{"num_hidden_layers": 11, "hidden_size": 64, "num_attention_heads": 2, "num_key_value_heads": 2, "head_dim": 32, "intermediate_size": 256, "vocab_size": 2048, "hidden_act": "gelu", "norm": "layernorm", "norm_place": "pre", "norm_eps": 1e-05, "positions": "rope", "rope_theta": 10000.0, "rope_fraction": 0.25, "qk_norm": false, "attn_scale": 0.177, "bias": "none", "tie_word_embeddings": true, "parallel_block": false, "init": "normal", "init_std_qkv": 0.0235, "init_std_o": 0.00501, "init_std_up": 0.0235, "init_std_down": 0.00501, "optimizer": "muon_variant", "learning_rate": 0.0108, "lr_mult_qkv": 0.5, "lr_mult_o": 1.5, "lr_mult_down": 1.5, "beta1": 0.93, "lr_head": 0.0102, "max_grad_norm": 1.0, "warmup_steps": 200, "schedule": "cos", "final_lr_fraction": 0.0, "batch_tokens": 32768, "max_seq_len": 128, "doc_mask": false, "z_loss": 0.0001, "train_tokens": 109100000, "max_steps": 3330, "dataset": "wikipedia_en"}
Each number is 128 + 24 x the weight over its row's rms, rounded and kept within 0 to 255. Layers, rows and columns count from 0. Numbers have three digits each. The size before them is the row's rms in percent of the matrix's.

# layer 6 attention value, 64x64, rms 0.0576, rows 0-63, columns 0-31
096:099145107127125103098107209111125124137118105132161100124111139156174123091134153122117152074124
112:106140132104093080131121121160123154151088122118147085120090129143135103115140155133137116143122
088:172144128138101120172128120116132106121131122123099161147158130128106096104140055130117136120130
094:150133127100134090126085059150127114130146144105147122136152134144122142068094119102117127136151
096:124121149135115112069098145148112154117130138112165131164106131137130133101137159112144127117102
104:100094139143166152104112152103131153066140095123121148105158119117102110107153096140103087100127
082:120155118145102108158132099149149110107104139122124111115117133105122107110219102178117121104115
105:111113120140131172166138105122106143069136142092129143121130151117123097141167111132148154142117
082:139118191121070118155135112142113147115112121199127172125161125113165119135110136119126116153128
094:162108112097097100114105170125125182132138125162113086114139151125188114144111133106120141118076
084:126139089147097149095111121119127089122102151156139144143118105119166114143115117104152122098102
102:104131111148076162128191105133137096149157121134112136153141126112139082104100112131113175124123
101:145106114100169143086133104126098129118155138134169138088122147106127141111119096064115169105128
097:145084126115113165108103138129156133130134135116103130110146106147166111129123175145084100119159
085:152128129116139138081149102116137112083142147095106101145138096123099142163156161124112140107101
080:131126140142170136142143121115075114106132154150115105110119106121126119151116146144146124164106
077:080107111118119158158124115153134108160153129102126146139131112084129108119149103153148149124128
094:163148117120160071141081149166127133108124128120163119121138136197090122118137124113159127129123
113:138149156131100105169144115134084112136166123171120120116136162130103137143173116119118134140107
120:127139127121075086138100125113148134140111135141112150152134124129169120121069127119100121160139
093:190130096102117114129170079126114111142119112161143122162121131152130135132120101136110105131172
105:164143155170113165141135071108140133136116087145113117154160155110170123165085141129113118122080
092:184145110125109156140113135124161095093146104099157122139153126163140082124159115141109135090152
092:122135116183140131132120094115122158179126143115117179124118145136089126178160115149099117152104
101:108129151105128101121097108112106169175087150124134143119113129167130133117092144124124159158128
113:096094130143134135151154132133122136077153085100140100092111112117125137174172133136147135133130
097:124117149099107090124133125114102163156160167130154146110150113121090179125098148142131161074164
092:149126087129175133113138142105110132104146134134116126119086123154070136095174104151105110105122
101:136101112107152078106098129088107161113160147136131141101099139143074146145155121124153125168107
090:127102112132150145141107183114145106150175115100128097137104092134126125143153105132161100096135
096:152142169060127093130110155101175131154131134155130143105100150139151116130124167127154131083105
111:119135135158089138115109135133160062062132124126146114141120146128164149162158132157131156108149
089:133130119156117134138106152138124095118132137154128136136141163121066087107071086124111123132130
113:148131142128154078127146166096137119101120125148116172106110097205127115104153114148156101124143
099:120141115153118120099125092155102104100124106178128105079149144141161139154170143145100101115165
105:140119140126138152121140132095195108123137108136114164109123161112125126113104137107104141114103
109:155129105095114153153135129132147152141116138136101109153160131079112154142098137109133160122195
125:127136083111131151141105115104143156118177105142149098131139129060138119140182095158166101159141
114:136118154154146131113173101120111166164145112116118137119135143144102108095091120124090128109106
122:117093119111127123152100150132147126125179120091116096098152163108147122132097109097116165105159
098:125165126113146071138159133166129117128153115129149119134133128123108144114132096109161153138118
104:138174117156127130104107152127133151130139126136169112116078127135088149158147120149170131125182
117:108121110081150122137189122120114136115137120110134165114101112164124126132170124102149175148146
104:091154170107135156165108115140118093143136138116101144137112117131102099152174145145113115178141
092:127140084138163115138141158118129142109148116088100113120077114137109136132142137126162135110113
107:137141153120142116130115096159117176115141120133165122096128130139143104106139114164191123135114
096:105165129125119090076121090092112153108165124132158092149117128094183133133131177128170108146123
084:110144143150149148142125114134106126138103131112094138133107118133123121132157161160152136130143
095:131116140126075124130160137166122154093108115141128160113108135110090112122124134127107173113154
109:139144130107124130159147143140114154154142144127090083118073132120089139149082122092136130144144
099:082122107149124110111101140112102149140103163100128112133110144102094125151110137165096140080115
102:094111169153126128132134119092112140091117121104134188136123132159091169122145134111112113145131
094:131117147146105083145127117125178136161134162119133140140098139118116078142140154170139123145105
108:158154119114118156140131172163104121095164110132147085153120116087134113095125115134155140079177
092:107147138099105099131122134140110151128139130134108175176131123130112097143101146175155071113097
095:156103125122166125127121115116101157137113121147115130147155176105119143135114105080121162103147
089:137112128137129122111120113108109129075156111163112127126131146082133119118117110073080144125126
103:139135094160142120126144117105170162107157119115150087099116161112125144105144105138144116117174
097:144126074169161105121110130140118096114138132142160078112139144120122134130091106111142118178124
110:138133084124131128105127092145114104112151149143159111138113161150135105153087111118136119152152
114:173114080125122127116155135107158116155104146175111122146145129140110121123145094090112126089153
082:142102136118132125131080141134107146117149107121135135107157152114140159143152165122117103187137
093:097133116154159161142112129136149166097087085158130124124159113086136123088134089119126106147148
112:101111125123134130105149132102136139131106122142121142099117128132089123118116138190134128139166